python train.py --num_hidden_layers=12 --hidden_size=256 --intermediate_size=704 --norm="rmsnorm" --norm_eps=1e-05 --bias="none" --optimizer="adam_variant" --schedule="wsd" --max_steps=8545
Each number is 500 + 40 x the weight over the matrix's rms, rounded and kept within 0 to 999. Layers, rows and columns count from 0. Numbers have three digits each.

# down: layer 6 MLP down (transposed), 704x256, rms 0.0718, rows 33-67, columns 128-255
# gate: layer 6 MLP gate, 704x256, rms 0.0784, rows 34-68, columns 128-255
# up: layer 6 MLP up, 704x256, rms 0.0769, rows 34-68, columns 128-255
down33:533512546465441513521441525507496536502567542535497502476501507507442496546480530461494492490493471486466472470479443488525549480432542494464470471527489506534478551438525534487515476445474501512445538200524504487498534504455566456505572447478481528497530459504483448433507482472541477498552424513555517452543529519481511526480562498528510539516467564525447505556498483510541472479530
gate34:510525482534463515501472490431500498512447540477483533487487427482500503584491576443517633514572523455526533536529472442488517572526559569474458558580588528480403461523500614565393550491561476493520522591499562439503484468506513524485490509522477499506449531452529514531473543448618496451500541495511519520508504539439465541385469457465488491439453556478459470519508475558517504408488
up34:556456461518562583455489506479513450560469488432450508455457436526499475472502531541460514495492520541468471508435543453516510540538475478488479451469510556523514501525565505518548488423455440502520489590526569478462498496536523523507573553572514466514504536540483483519508520374485514458544509530538441554498473429477471557499450503561528513447563500521539534453404470483494476574546
down34:556484492569499529509506394565474558498474500498569481552478487487420492513474459464523481480567479550479525444445453534493499531534500516488517488499493533591535529473496500558526458582483476505495527360522510509487557532491479471465479515503548511463517515499504318500473477536516530481494528458498434512444532501542509534501477479508456517472534534505573533482549468525543495445550
gate35:461503438505426491525524480457538540429535357563523485532480500479499528513546472470473456528491558448504506475485541531478577510419539539502490487473438534455561469408553487487468432467506498549511540534510486485554533508512544538504585482527447495487554508529575542476552517482521580548437499497531455472531530443505456493544543493516517491459471561440507572505556498493462430497531
up35:513485470546462550476527559497454482519488519480546502519492433460479587525486503542432556485475449433579500543485466536433354451525496593548516541446553437476493428552430504482603542559485481561538470507492532527481512555444463499486472537509543514519531539487456526515519492502468475453463460550515524482524472462448475546488498492485485501435496508508486483530468591483452521500520
down35:515461458533406499495505524499454555428559436459479488560509506512586501436481418497471432477585507498464486514495536479515578511515535495490551504491482521504519508445510544518429478459477452532468541542489455518573478471544520531484468480442479485433520514536561427526508508506477561492491468493610443510474466510463498519499495520462518442552468562388473493499556461507461508514482
gate36:454482487454522472479470457467541487510512418490537579535467499487535437515453596442551453495472512472495548489531526495498562487428460500525553475453502498476539538488542467491453531529544541467460509559482530482557508432497477507494563506567515437507513508552452531505501515486452493513534588533508463458494434493496489522468557446522525463443491512544488557506542429482532457569470
up36:489524486558494486462464524508591489472527518543523459584476466576519473483519545442422514543511493468472506501450517470513416492507424466555501559436473475495432531399509452495508513455475439530487482507448512429596511471571440518538513467518474510519460444477500535488483484465461515451602516428481535469502503401511520519450488469506496444540531481518445477521496451484487459512509
down36:493466495473466443525536523442551494478481492482398478464440429523463494526475490517509515507501560562509472542455405527538463484543480411487466468510461607497548493489469576493535494492491442498502529495492467436559552528434475477511459574437492502562509443509498384490494536473478525497471498480544558577511513496465488495442526548448449525507574461508533547499492556506480521513489
gate37:445425520487443451533476543458528475384525498555566604533527510448491473551511451499496410560509556553440531515536529499538494485491533483520522531491524508464524449527471521496452517497465446447483518562470444452468471563544535494475525476466480489498497531518391523494527515497552521516548444498454473469464469407401565497527488550529510503505496508424518549490492487569460465523487
up37:481541554452490455396520459543473499474452492483437483410493455508480453516507542505553556569512500516552513532442389565478530572503516450495498516554466515544490509519482491501532533471533664455518520491577522525527504520486492527487489439379520494488465548485520516492522449507509558464455452510536531476439450492487409510514430496504496550460455524496505494556556498522468426553448
down37:535499557526446517491526542481463421528442551496470506508524488417433490520469487576541538485460544452481549507537519503456556563448503465491519543517550535421432466534468464436541486504460512422473497629486503486544596449516510532596489433431496511539432501480463600523509513474506456445528516501504464553488399402551529402516459498491582509515497529523506503495519494553517534467420
gate38:518479536440586513437476553480527475522483504511453549515510489438566480508500490515502515562416580479404540563478517514431448452484539554586585515554481500607504483536481521577505534457556570457486476581462492484522463535500450466491503482490571513495526518528481461560528553519503460472478501539393532527451498488485532550523532470503534558522509571478469558490462528511508515502494
up38:471522493467480530398561532495428518463495489476465453508486457519530531430502539496445488550473557450436444516482470518522516616456539495453452505431562468573460428547472481493573479524490552517452446474519525494531478569550506474509502459471535512467514443511461545482464449555480460562544500484518479499506470523437548485556548499484494587566486471501541496500495488548553509541519
down38:500532555499472519547538515485520547479504565448536599486454470480540545492492568542483560475512578474465466474549500545450479506573530471500487562453525582482461470523476492549433546460540519487483506391460480470508540516500478524544450502483475508408519489549470459483522419512496474521493521500528462536563468436507525501507453476476509532519460459467484539484532547502482525632543
gate39:525490535481470460558462442518519501475495503457474494472410408559472516515536514483439493502470484474446506497537464533504505466548537500471472491527484514440554475476465474531458459460472530506538498530435496491523481484496442477490510514476503485444521487477514489472536466545526450453530432501468526606417536493516527485486520451462485476517578459492497558457475528546513425475479
up39:515532487488475536549467450443526508518491489471478511488525500527518523605457510510520542523526484625537470516524536444425506496472495514493495476526415475527421532544516506564485522509488438468472519504475540509483488514484527512534464491458537526506498504568566472488528431536418458500505575543534526553526508494534462509501431446523525497501433441482429522407535491493525509475482
down39:515522489427485536529545489520565482499520492503533519478473438484629548491513515508474501515528508408434573497540464535520435472504479531459556494476515510503550464485505464435509512502529598517499513500464486430558523508458492509498518466477461496450555446496505512518484512523498582469520442454428413545450488430502480477491532493484518476537582500522549479439501566426523557507467
gate40:377501495439514401517402445525551495517387547529455462442461402535506491479570449571447519523478526495562547526419443465493453490546527474479550459458481513501507411449484544521530512512390595532462567556514507497500485455555479549476476462563518438446497553506478546507509498488530521548534539463563491444524469469565468453555514434546407569612478487517495527412457446517438470516547
up40:487486583502597521510486523534535509590447515526481453450563554449500474609462464543485445571483531446487564525494490449506528478493517499511515411501506488452448502457442593536574523523488490503560426475446428530447502520540492534558512505434446529602479469525482526529454513472431530526493465540484500495470483539508532435466493533565482472442539531477480509507471458541504445471405
down40:503494622534454479525420532511504515536516495543474604452476515517534549562499475517445567470520506524522532480510531543557530469491510559443491478429552441494516486457509508541550513550470560540483578586508442480416497549496506520481533467469540577541525495559536406483470515492499453535433481465552543431536529480558462432488432434441490543489498575473550458449501506473501399428483
gate41:490463610430586477465498561546551425513505527443468488527511498533501524474530505531523547536507480501569480516490526404463407520550492493511470426433483523489503499481488527479557519522491461568505482610505507450481491470536425594507477487545489418530479531507484604541465502478477456427509470563503561502488528493460534551550467484470485485511519461497492482514436495487512491479482
up41:469497455545497607558441425468455521502489505488472527469489496578516585437470502498412504535490501554547450403500510540415531480437485520500533557456567514421479486444485466498436501413452479416426467497492480555528468467505528479468432466385405493478471495575469488575546509490464483543485502547498555471539465458510501475521536489569498484408508473473468468413535530482480536559526
down41:489514475506578512521496594428457521517435498417538540441424500575538507517415451518513524542456486477501533526529510544524492530532531542571546454554568456547538483511492530426470566499486476468495479385467495535504563490521465545505464474546501511438467496468481562510447485516522429526501523468469499506543516466491551502521476502513410528479564445498487539430520522433511488507494
gate42:517524579491470496521488555561443444481377492433460561432512564475489441483447501468508468482563485536525497539553502479484507506466486469498441415443537455474527450570508486553541491545472587520448427538540535474465450500572536462462572527638474451476531534521459475497502483483473499503496417479553582424522474491391503529520536563491528432491564503493543551546482463499509493445601
up42:490554518481501501495485487478460473474488495444545489468543538483504475468520503587424482499464577514512511477527558556485515482476542496516496418527543517476465497500500573508462471486517402498497540484539534478505516430493481524547562440560498521530468478459430455484492483499588520518534444582599482494489567508501522496530546484504503416492510589483473528443479468488560495512513
down42:478455564495477517570501470487525439487506539501516509519402488533438492519491479486415474509515464487503428523513501515509532469449465511519556500536504463557505501471513525449457482424534477490471520557474449566531508430490516478550481579481480502573493535503540546497430554514495468496419487477395540521475510509572499585491520401476553498514482521494446465458469501470508511530526
gate43:476499562467601564567500477521468471499523535466501502532461432471495563580476447511509467494471517549544497525543511511409533394479510503508497485543479488425508463468477507441510462450505589475458402583483523516509504501401519494584462472521544427493557474560492570504505502504520441504448540511569522446476453537493458529500533407480504521465537402492451496460490501493463432499454
up43:471500463460524503506437480546482494464451404469527471492443456495463499409440411544482534507510467483560506371426461473502612458500449526555485555534555454513552496440505517464536564500562559476534539520475457558545527532515534518411471460518505439512504545509526478519408576459467514533493491534482522524554525477443468509496497545447471462566518491542478478519562460466455578514574
down43:503456484478550543541461556509473458452570443493453478549478427492600551509521539498450498464522487564581513491514491555438528523504461468555470540454475550445519504462468480494490416430521495450506481519473494492540542565509433491484413444458523480482534493510487433498512536540477484531477474456515439531532437588531522558495576496469422407487514521573524537489493528484469487484450
gate44:421450558460535554562441550548484440545486499512492462467519409518463478540457438508562554599464511427498459568586541454586487516502472542569562513506536490457476445500485554522447524539584497513513552483456448486484451479484499486491470504405545526455570569529480537526517487428517486468500524564498544546499495511538476510481532458460533545501510460501498516518463472442475472529484
up44:505482531552504473519593449374528502555498508479495513528445508505424506428556468540444452528531575504536524513483548480517428441482530496557543426531527461436473531544540512518448526540407546510512510510463475432517533485529519492584444426476518481532471467551580528473468467508495520501396467425528430538451525471408530533537506436515464462492505471522521495445470504488514472521449
down44:441468573537537545503495464438501526566486484442522452554544526525481554453505440504459534569447558473471489536553498457555476505491492491550503441524494534471452473498500540490457528521534526492498491515434470488592461503512521483536511476420542516497452494503514581481466511478519521516486542496540456523446477463470497476490551380447465510498528515471542528452487460402502529555427
gate45:500528465483458514529496509560539478503476475461449524496492477566509443512592430504516520546528484576513500458478477504544515487545431535535428547433495534501482488525483501497450540509536476457425481538520536490507416490493441543567472480476504466535512484484432488515440546414584423455530557489514513454453517380477459554470468544571521495473502440490532437494527477451458456487485
up45:536562608472536482532485582454503520529483452430443589501461495503561508464508488500479415484504475521454486545477477491494514514454533541428562524442489476508459507523562532545493422544487551518481566477442490512527461488486484509497531461535486490487526569513563504519461533491518493494546480456521475492502472501512489475549501541540483462482492504476471523516404533498522442476463
down45:420488485525459514476500507518517481483522548547499471447492468501458450537525466492559485515472449483501527451512526485499490459560497491530540475446460514474489510543452502456536455469508489466531539506540492533502477466522519500538516496452542439507488451519430472514527551426487478509504585461513429471523464489524520520450508521467530568482474511516475492593554545448504564451495
gate46:521548571534485554533512518545565519544514545493481558474502534446499564471503449518434468420424484557448485563584533463469449540538543501459532432472496530501526480459499555548451491475526470598520523437455571533441503487500526486564433504648474466514481492500503576471482495492513503503529447490425492568572510482516475428556499548545458506455501474507523493501491504484414505457539
up46:558477537495480535547499461388493489480468469507545472453482465537456504486551496493539525468430461443463451444535455417489467500486423507565491553533434551528447484504445444522477511522555514502493524507501532544409482475427486496447483535441515485567448496509531517509483580513449497555514541446486498536470552447462495490537504519516555446521506451464486500473505497489536481456444
down46:524454482519490537479458458478406537449503538470572471464504558489506518557477469508452398519548530469592503438517503434504556453476423481499441548593482556498447536490481483535512569502498517464453476505501523563477509452515467452450432544380449539542498490521471536525473482499519486556563508532508479492524498496521491445500473492461586535477517463462515365474499511493512504493514
gate47:469462442481527514472468455526476555489594500491498520433532520453539434470544548505591514471517466556585529492465498519463481518445487474556561460527472456463548531467490474509530589399496507526526483538480495538558485554524502460479459573583422491515456445477450473518506461493472510494577459529530505485517528454484499539440517464470455483460513496558401501535498520437518438554548
up47:499513494551555448469511553526509516540477461603484516411514484594518470528470518589483442581491502579509462482543453483454529560423617512549500532524525440477500443485494531505524501533504471485484480516512523523450485518498481461523493504569506492495522495617487537459485479475514547489509481478508513482497464555523487487496448567449465469440512515545523483478416512475511504458518
down47:500497464514575523437502531497530478525502557500511542457523513480480436434581492501524438565500460516529472529484567522468568538436507530469563494559527572478458526530535441450508474505499536521542546508498536552469474484462527457582517481574506478506458509483496481555472456498526526495486523506503507496507511521477527482522462451443478524431518492494594503564623532404547512505546
gate48:382479521548503532548544482485482477481541540480474571457499508476561473431508508501492470473500534532536463525495504532465524492478491555442495553449498508498451576502491466537453504392471511437492494540442516445526471440558487511514554408451489512463516416510481553477496476452560577568487471464532429497533422506538438467556553521457462427500403512497463534552527484602425428398491
up48:438576508575548501540538550483483488416444463543500407500447480421460513502476504481531492539493521504483573488508447506511554487493441419488502502511532504464546433536555527518502497418452497484498486505506528552479452456509466500453491514576464500543560497440503518470510504467458543494579487483565529512403496443425448452477395446570498525517472558552491478559553501481492500459455
down48:460539514504557472464529466455552451477540502583417513508493517444531486532535455433445514502555532478494440557500515418510469522485509504528504547412496463583520422566510510479551467473504502512569448552481479475470455471563499533529487417495525559538525528510418554370425468488457499465542605474520504527448462528484438522445511540514494533439471557497498514551528416507482474459545
gate49:503478548513513523479508536559501553515494485474502504494498490527498495481495462522491466563426571499517522526452495528542517476519517538480482506520498473511532512534455541462578446473489469533494487427501444527494435454507516491519504489474454575464531570443518469513481587487465516500473567516469532497559476443445500499465491544449481578486464456391484440485529512481495510530517
up49:502493451475512486505595567443544438478565534476531493500477441474580490481561447555487501422530462536510522494517466435468512517515464495513551483602536461486530432461516435567466537505525450479520523538472556480493492546531515542475466507523505440495429476464431563533485500452513477512438484560439575485481507520513542547530454518507511499438584521430450507558503433559457457566588
down49:489539573512483561445500463552519541474451481524547465519459548482643513476523499515489521523451564547442506487498535487539484487460483487528473454494498444523621522595497534440482432488553437520582491590465463570464493458486568468466537506475495516526532533493506548490530503484490549481559515504543476500531475452438471546506471540492498459488498513469510448429577525503478526511479
gate50:487499561558555486554462489499446508540527485464533572487536477492558527456449463527508482470540493471518530524456460435433504464422511534478525534534501501494517527586510553507509485521518506470423532495522469525505509498439488501574536510475465507554540524457509516535499443562524451508486484520526451532427466481459551499550496401470510433558486488472549498469491540543468494602458
up50:577542431413530504513497463475575492510458402541457533473458539447454572553528445490447417490514535485501442452526421521552451522557533529505461495562539489490520514497495514477498531557457503554509465492493458589458483492476552469528478457482435474524484543504567572492472448515485485461482467523495515510459520481538511470493493574449439514429496504493496550528510470453479454487411
down50:464470510517517444507496451504497531458529522589490497468544556472532511479477513516443403513591525606488481469515463462439559543401498564493476498534474527500591444549528559466560497520482524556497526446490479572486513451523518554516521507424466502508493486494498458501550560529493427529522436579497423543501551484536529500533525543465424477523456515446510454449516519482482478530455
gate51:446498550501532516484447543546489456479513535513491475470530447507477509516503537475606579510503566510496526556468476547505530494520519505517483490450524475490531452511513513459539490478500467545553418492565536489454617471466477522489434538535449503483490479518455510491487546457511501438585561540479543489539440423497583570461478460541480447572496529528468509599529496477534511476523
up51:547478485524492459527537542497531520489434581535586574575460483434462492491433511465510559486485426433488448506541481601453470468525494476546422537498592498447484522491487527489508550472485492497516482539507487454554512407538454521512481529525475521637447537479482499447508524467565450481444459488505538444535528483431514507491481507443553521492489504472492477476472567461487578598432
down51:458539581497472478465538538436522412547497498535437544476557552425523489517461489471547589539502518512475465506487481447514524416504467462533486430434499539500478479568457528490502520497530563522532534516537527455524502514465530516519507553475505458497567495510396586516522514468454473496485488512467512498546542606517564492546492538495510520469433506517465464475536448463593521463526
gate52:496520499451506506427519479462464506511484486505497537465539544510553467523558484559500467542444557485524483455474499547551516436435528477526472434475592537490501502526562512505553546441475540580542525500507505480532518547518439529472491492494486492542529510450526549508455519514455506466476505495455479520536504426487509462487487481458543481573459443526446453437513464548458457464542
up52:496544483472477585497483539491485514551500479464471546453513531526507503499472480551500482477538465478448548516508540531515532553489557464491476538457510586499516506507542506472602507513476548514515462519500477491518471448443530528462509555558518465464488448525568520446538504519512460424468527563376505542517568530535479499557511484509469478546490429492559542506498514562452506506506
down52:498502469508502570544479563590542515433442483536509470505540531499441570515511517533539475496521438532481476456498445528437498530540453492519489519482565540465578475531507485515478525502558543409519447366519496465455477558429534513441491585535517477493521489549522486533525482459535563432518456511433531463489519578576522504556516494490557492450545457466506495572500462453449466502441
gate53:541482525531495513459525475523440482483542557436608537524482438511456597497517502522581445516453581491521520546504560539534513445455555488488519462565512532462497488562591470545489562548573460528495530538528543454561514523545544549443516545464499470452491443446473550452425495485501475483461526512550480522536399449548511539484541499443481522465469498454483515431547493538431504460537
up53:447533503559456524575530503502528492550499576435499518496463569489519403445526468489511516582477482510545533515495422456508533491491545457484552528439514515522449519466426556519465445538491492533452519487452534511457482478478490474471489513506483519486462512502504475549497437502541482584568490512460471498434502595467534489455517477523501488499571529479429519481467466506529495510544
down53:503580563542475509505439502548509485480454513513468502473441494522542454562538466503527490443521473459497538509550456517507460507438592524471553519472474492541505458434512498441546484505462441494493400552492448593498556481510450409540456465538515481616500572524568542497443493497579461496532461488481419457500532529482512486444494555615550452529465472499479461511483488472442420476522
gate54:517443486539546440562514514582455475470536483527582521443504497506529445492431542475454516499467490528528492487543513489518435546533528456519527515535544483548515518472568561533518563530473521543500520511545493569470493522535586521500409519533416524511526553499551519488480485539443456504550533543522536497470488463491457466533521457473568429423495524565446479527466507475474556497453
up54:542536418460496484480507434398389572535521420481415526514512497460429524419527447532506490457504522545483491491493437536512514446476453492570578500527493506475533443476516472517536518495461478503540560544422420523522586511489439483524529472501481492510492469528481518478497518480515520472462520521484469485492482462489533511506494476464428455512467469363535535496527528487465490550419
down54:453492592521473443561474477464528462521486510536558515464531555546583494509438514415460536495563444477558498519530576479461504536481500463462442514486496467519460494419540506578503496487509512517515521528507541574499447498528550541506483475509440484477540526489478591492481486529456491498540559554486512477455496465462461421500541508532578449484490508541437507507468478453510575501464
gate55:498492468463543496519544463498562463496578467537500477530438520507486502519490563497489515494554494549450521527507528476493487500428533489533546460475514535448556483510533496546490517448566479518508542512493441430486541460469507509526561526516521539528437441546394495562523501486486463466437572478532477508465468423461514555580525480496481520491495433448455581482452417507606434453486
up55:488469492512489474482454542491529469475525468516500366483505481531569474469535511505480504512567476523545494513444431486546578495578529467502522462437463505500530506517564441490476473444479479549457522561531500469473545452498534450521555491564513495529594519447511485553508523490535501537542501517502457504470550527530510414535525567514498500464468497515396506537451510566572496454591
down55:477502477522513513476480530514436515498418467480505505418498516498454520504469518532510470545510464469544496522557447537512437573621507546511552527498458372487485536473473545522476533509537551511535507324485506521459462489519522529472506531474567422527484493425533471456454444506504489614515471503455545506542413567569534508461478525514540549469437516499548478480539544461546489524549
gate56:529493608507470535463426497481471489501513540493526501474530576554503499454521496489461445498424515481515461459495454459484476450551483463512486474490474489485453479517519505492513524546490522530529460468517556564471543508514501543498517470473482474482504476466529558576445512531492460547530535540555542506507406549553509489446463456518418558490446448547489490492491453573502512507507
up56:529533499493500524505495487526506445527518472493519526529496549534503494442442451635449564562445416479509559459539537494526484483411450568487532533482540498554532499441588446554534506552507495449505464539477507443514491526482454508469546540515521502555479519477417501517522421524474513541474524519543500455474505534509521565502558593532526448445524521531509483524476528388522512488542
down56:550493443506523527462514459540445545453473492517538563473455470538533497501496480533469482535531395486536458526482422554518462548484463515433566425496509467589413539497481445485474493531501457536504458510458483438549502509483522528513538535544492437482445537493489658521470489510490562494533430463434469443499477576472575478462513423494487499485505455517579489465505546541503544560451
gate57:428436545467578514471485496509481495533489495465447498549455449471534488470537550492491486522492519517481491497546548554483511497471560488538506463418495517500503487462501540471487554546496508477471487549482533503565484470499498528541476500474456522515506525518499493503497519471559496441450512419444522482530577479489493457543476479434461546493488477500501463442534433470532479463509
up57:546474511495530492526414506508485508490532485499510534493524504469499480588462495506456566454493509493492573490505566506465564546544479498532536450535525532373467436463516484543431574501489532472508578540503470480471513561486518551535479478493440499478513502449485502478488548454490448529513449471490520475501520519538478471499521503436501505486530494482482510537527519399557473515526
down57:503535567438513510536462505477517482522523525473508463519486519510462519492545534482498477510519512478476508491543528515538404527545581491493505478448533422498534530481478501487590516546556450465468486397519513536519478501479517499499519479519483500516498492488559560566522549434490533455427520476465473481496448479511464579544508494454464459527448461571471530482516495526505464434493
gate58:480446469499467476520472493564503543521534508485523518516539403445504476545507476526460535553497523571536503482547501462528533505502512584558499420493467531567537459483514518470544538459473511522437507484431467439506484527481491507539527490500454526517542508512464514510439549481529561501468524461527512487512467466459447543498470466535468449513445514445455498454594534480370563492444
up58:494504418484527550566481483376544554574433458478563535522462517520478562585456495474527418425522432440484458491492487551498506478466527487502527490522525493508497479455529440486445460515471529464447560461479431473509544419420553493534466448510456528515467500566448531501459484581510508503513438498604454473501514542572449507529510486517519469487438489477451521395511528510510554572426
down58:533463510494484439562521447389552462544455428473541559589499538524553576555484511469490493474478524474462448492587459510469509463513489528428509448499535438464549510442535466504475459540543476465456453430527469491492531515496504484524521487485453542456533486524437615476490500539541464524563534536496489490434616496456529527519514441569518480550546479538453500451478501532514568488467
gate59:493537572515476546526488510558514552463479529489524476534488472434489446558491523423485446484465550494471492549526509531519469561483531437562491525453520470481487513527483523536525530527546461524465555501464550531537468527534425511440484469513486481471443490440496551467480466471484527513573508537500456424548562476452487500505541520567524520500522523481525454448457478490443544544512
up59:576468458507527531543518542513504514535539479551452531495482516525468499468492452460521483520500533462480495443486504531487482473490492498492545510390532450520517511493512517474562523504472484560453519504546422504470534512524457467524524488482471473533466483466465521487474497486490516530515453564462459493480536483492484448494509478538583515534545516552565462511506562436490502508483
down59:481464525511464555463487483419531531457517430510554494498481516466487525520550520446585577470515477536494480397523530383529489480599507462529536467494547547459457433525462494460434515463518494499498513490487522497490540534428455470508477536511509483498482551545490394563510521472473499463544514503509451457479539508515489503500532548485449497486463489568473470470521552484494521490469
gate60:509448540502412449539545549543515485536504439550511519480452514590497425579515443525509516488559575574522565536583474521511521507508527536493497583499509446448526494478502593573415463471539468515503548515497448480466528526576479531512531520520439519443510524437497556502484533482453587491455452534433519528490563471472488432454431549534490483472449538442565547472478521494490513491501
up60:453497605408470555536507526449546489519486449444486544529435551572507514530555439603504541512521528559477464489601458515458554573492549540489475511480483535530460519492440516510500472513524483488406443541471476526520537518610455506471489520471529526492432481509579522517484513493429517502515503442530504510489571474480503456500507429446503512522462530473490547479479570427471443456464
down60:500372529482593484455514554480505457496558519538549492504499527514508445602494407554467502474553475510525547450515456459488509550562466504475413592476451507517490563518494524471494480523528540438472435496535481490517594536537522520519456510488458505521456415534505467512535524493473511492492486486493480504483507456532486499528431524537517475469447528512553623490473516413483541421447
gate61:457487570511515531506519426482492485575521453426559526509482474491469387583516501558503505490538509537471471498467530480538472519445477578455582603574574458412480494537507489589547543448599511503380479526510539487466409388575457506551535440580425526490530466450493532486514442491493554584498475467499467446484513504411579504582506530514523507514452457435488520488567518545555544497503
up61:525465509538519552505502451511541466447570538531504435453557605513542528605533499433488520526441460452536615436489388496466537505542491486580499472529589471457436453488410466500471498509467532516516404484553505557505501488498509538473465477510470514572463494483593522501474455536515547483479404477501552539518480509455461452520563451478479578506483511510479495478507508477464572479509
down61:439455458539472504480497428522561539478566465485562459454435516526494523515493440434495521567453483471570459509504481512528485518555540573497535542563531637522515436478445424466452502474473508511544407619540506475442529473482539534525523535481463548535559486485507421531499474482502506554514502500500506532432461544447436509506498433534487520471549552454481496546397592442428475496406
gate62:494493518564522549520518410481592589489550472512506516477525478508553522579500477505435565497554505502510503507524524476458548420469529467554508448440545421499481534473509507524552454511500471508468487508530477480494488522458510534575515494524515433512533483562494529517431475481520531500499435499433517511497504516493559469534492495457455387481474510444493432492500482587518532483472
up62:508472477450466507529507507501485508512518535424495581544464496444481544552513512431497514495539537526498451559487518552504502528523497414513544458473499500501459519510417399513510527535531553481476471470518519531479540494479491498585475485575579448551457475483443496463468487532527484526503525454469469470534513543551512461465447540494551481504514502459510448520483477504550567552483
down62:534534490454489457469475476554545536493491497445525540459520465400402532528573520497495552434573521515547508538566434501475496507521496442453490476530492574468488563534540490436478532505584527537468452426533495476503518495461510521573489522477483417527476552464503309396518516555484510493568437468517424497560494493505523465441509542522579427472443450448497495547408539563426532485478
gate63:530381493531580483544510490504533448540461547494563561468483516556555433456525506451491462446544394538452389531437477445497623414488444540510520497548550467465484489485466516618473504545499474484498568556429483502518465556491583511478484500572467452492583468564446549528492558474505473457480485448494532482561539487507493509544533591497466520494532471483584531516490498540491538561514
up63:519446443523473556537453478514561415495482524518488503418545529510457424431552599515514542544414442456494407536456426501550549463466541552549494561493518528426484544516489495511467449495465475488457514537470502521538478506513527500491525537477560449433554613577482521503450531401571467536464488494497489541459476470550474499612541467516537521464534605493484606450569469481498476500498
down63:505481535513501540481501519484516593511495504504472457482557451491480530492470613524509572542450507489528543552497523539457526494478543487450518509486424434492488529564475502485536522506480544435468471394524522535510509460461454507442509471411502445425495494530555453451497500497462552494550450522582539542454504472491588451440537452517529543503590437469515539500488482457507523500510
gate64:485502465470443477531523477469494400532547534471525499435448435531475557420474520557477461487534507485479518529542457478519512473487594512434479519449510502515504505452500492467552492471507415533541454502431491461498462574477535582501537458448510443500553505540475516517499506531525552540486497452516507478556569536419459451505536457475519529554490417484438520467476449601490442516526
up64:478457515490505475520438539502533405553422501478533470416491498499471463478486591581448530495523537532488547476458518434490454561580531505489513513512452514572462500459550476430586545453559499517502440516554531493494520473501554605535490487513585478559417452491539435563486480455499471509541544476565449493537536492464515466510552379544552540496544447472419498525499574534517533557599
down64:469497433481489521485497543553525509430479495565491510522532493451408516536517474471478581526513512561510506513477511501483507479474391490471557497521514564519551470549474453528512576501515563505539498507547529501536506542414542420490520478434515562503504450466435449542509457508516435488459519439485480500391514471532513526455473530455463433448462472512566487572456537425498503456494
gate65:584539513531536528484529488514562419487508500454504517460472496457547466506499465552477481544486541489530463488441425460536474505426532472459557471560475471498529492524488559503463505416417469549480502502471541468500422475571510545453473534491406477571492445512503551519535469530508442486475535484472563534450411535488489552564435480507546413507462375480516480469533551485445488502503
up65:428481526448496496465535522548521529520516500557516556494490547538500461508449467537516550533420448468524484498550508514484525521518410504547419509517499514539497469464536518455489525450470490509469497517498458421535512525432445498499467519550550549513533537524561476538471504485537558498470465476512514484497493447482494494551527533512459519447481549483393471568442513496442534493460
down65:513536576398460522494490520546421593477475507477568549507413478499480476442455437537497500561481453481521464501431547489507460488445453527537472439569577533563517442434539492497462605426465474479542460472422456505552474433442578473464473488491557432482503502497487472587519527487522464431536480549524503495494539569484550477534457476508487455518543541537466539551500440498464513445548
gate66:456506572591538463521528494484507509458488491451574490499545454494511533484513520529547557545522511514535524481477459540498499499493566518580487496526500510541506465507444512452501543496471475487557482483460501545520520490492486501485503516496504468563457504541546487570492513422542565463428523528549486612551459490507491522538467513500556516502455436487462495512512447470455457486572
up66:546501452508498510506451479463480445453506497498449471519481487506483503478530471406504527423548529470489521510545471525465483445465468529499522485496497533508515520457539540515494568474496539501469509526537560497486451537580417466530514512535458570494539419469457450526497551510476511513488416473445472473528474614497571514522476512549445536475457542441522441562504572513489511449476
down66:473498468472496531502546462524509465500544519476590433471515502482486463503476497526494521474515470514473462587571511466505436507561587486519475479494508474456462534525533455523556400500473482524567530651552518452440516477506513516519553446571440572485552452452499506417500541491546476491558481520541428488495534454459496466524523496394480521500522501506526500432533500507499488542499
gate67:482531514488495578559505485493460530473551557474544496487538449439577497558501474542481513448466532500503493531485552518520501475539523470537507441458524525482509494490515531513552554510551501555438512526486529454466550481597567535551414436624496551507563506509495524421532527545457476491542560503438517502504446458485455478514539474398499490533462466567502477449508514533498549561496
up67:514507457483557537466502557552409475484530524491538464484489451454488582366484572508514449459562530507589470438470456541556501431506546544534470482548510481483491550515577462503472487466502516520544468490462482489511490555447488479509590520475533491529552489495490547441459494499478477535518449480412568464484466534501469543534556496510526518430490490486492513492538521533549434546446
down67:411570517465477448500459559538518518494531552486480471501566468506578551492465565506525534471545556482512531494476453487519468452473469452463513467479494508473458530491446466599484462508473502481458466581488543504463471509491507437577492469489504462582565499510556550456469448542494510544468450510514419446539497526417536432552504493531485478510544499482492552506503494523512476510486
gate68:488515536562507503551484550499472491506489493517518486462599511510514544489531432555447496466461470470490535608478528473463452470504486474559414502472588490411446483489497516536527441542569481527481454487490480508485518513490527518495457474413566477487425497536490514527494493437528372468367425548499484463597444497504493552513499456548453538476550518531540520482481547502552451498529
up68:509467461529535455564494449519503523522515508493474554577473549442489400482513391499495481559499532462601464487523443435472596553507510499493567482552426500442454500530446449556458475487474519530508463558497593511531515441561485547502518495501473453517464459478496486518571456528499538442522515485598511492477533502529479484526519553491508444511520418468481528567538532483462493517476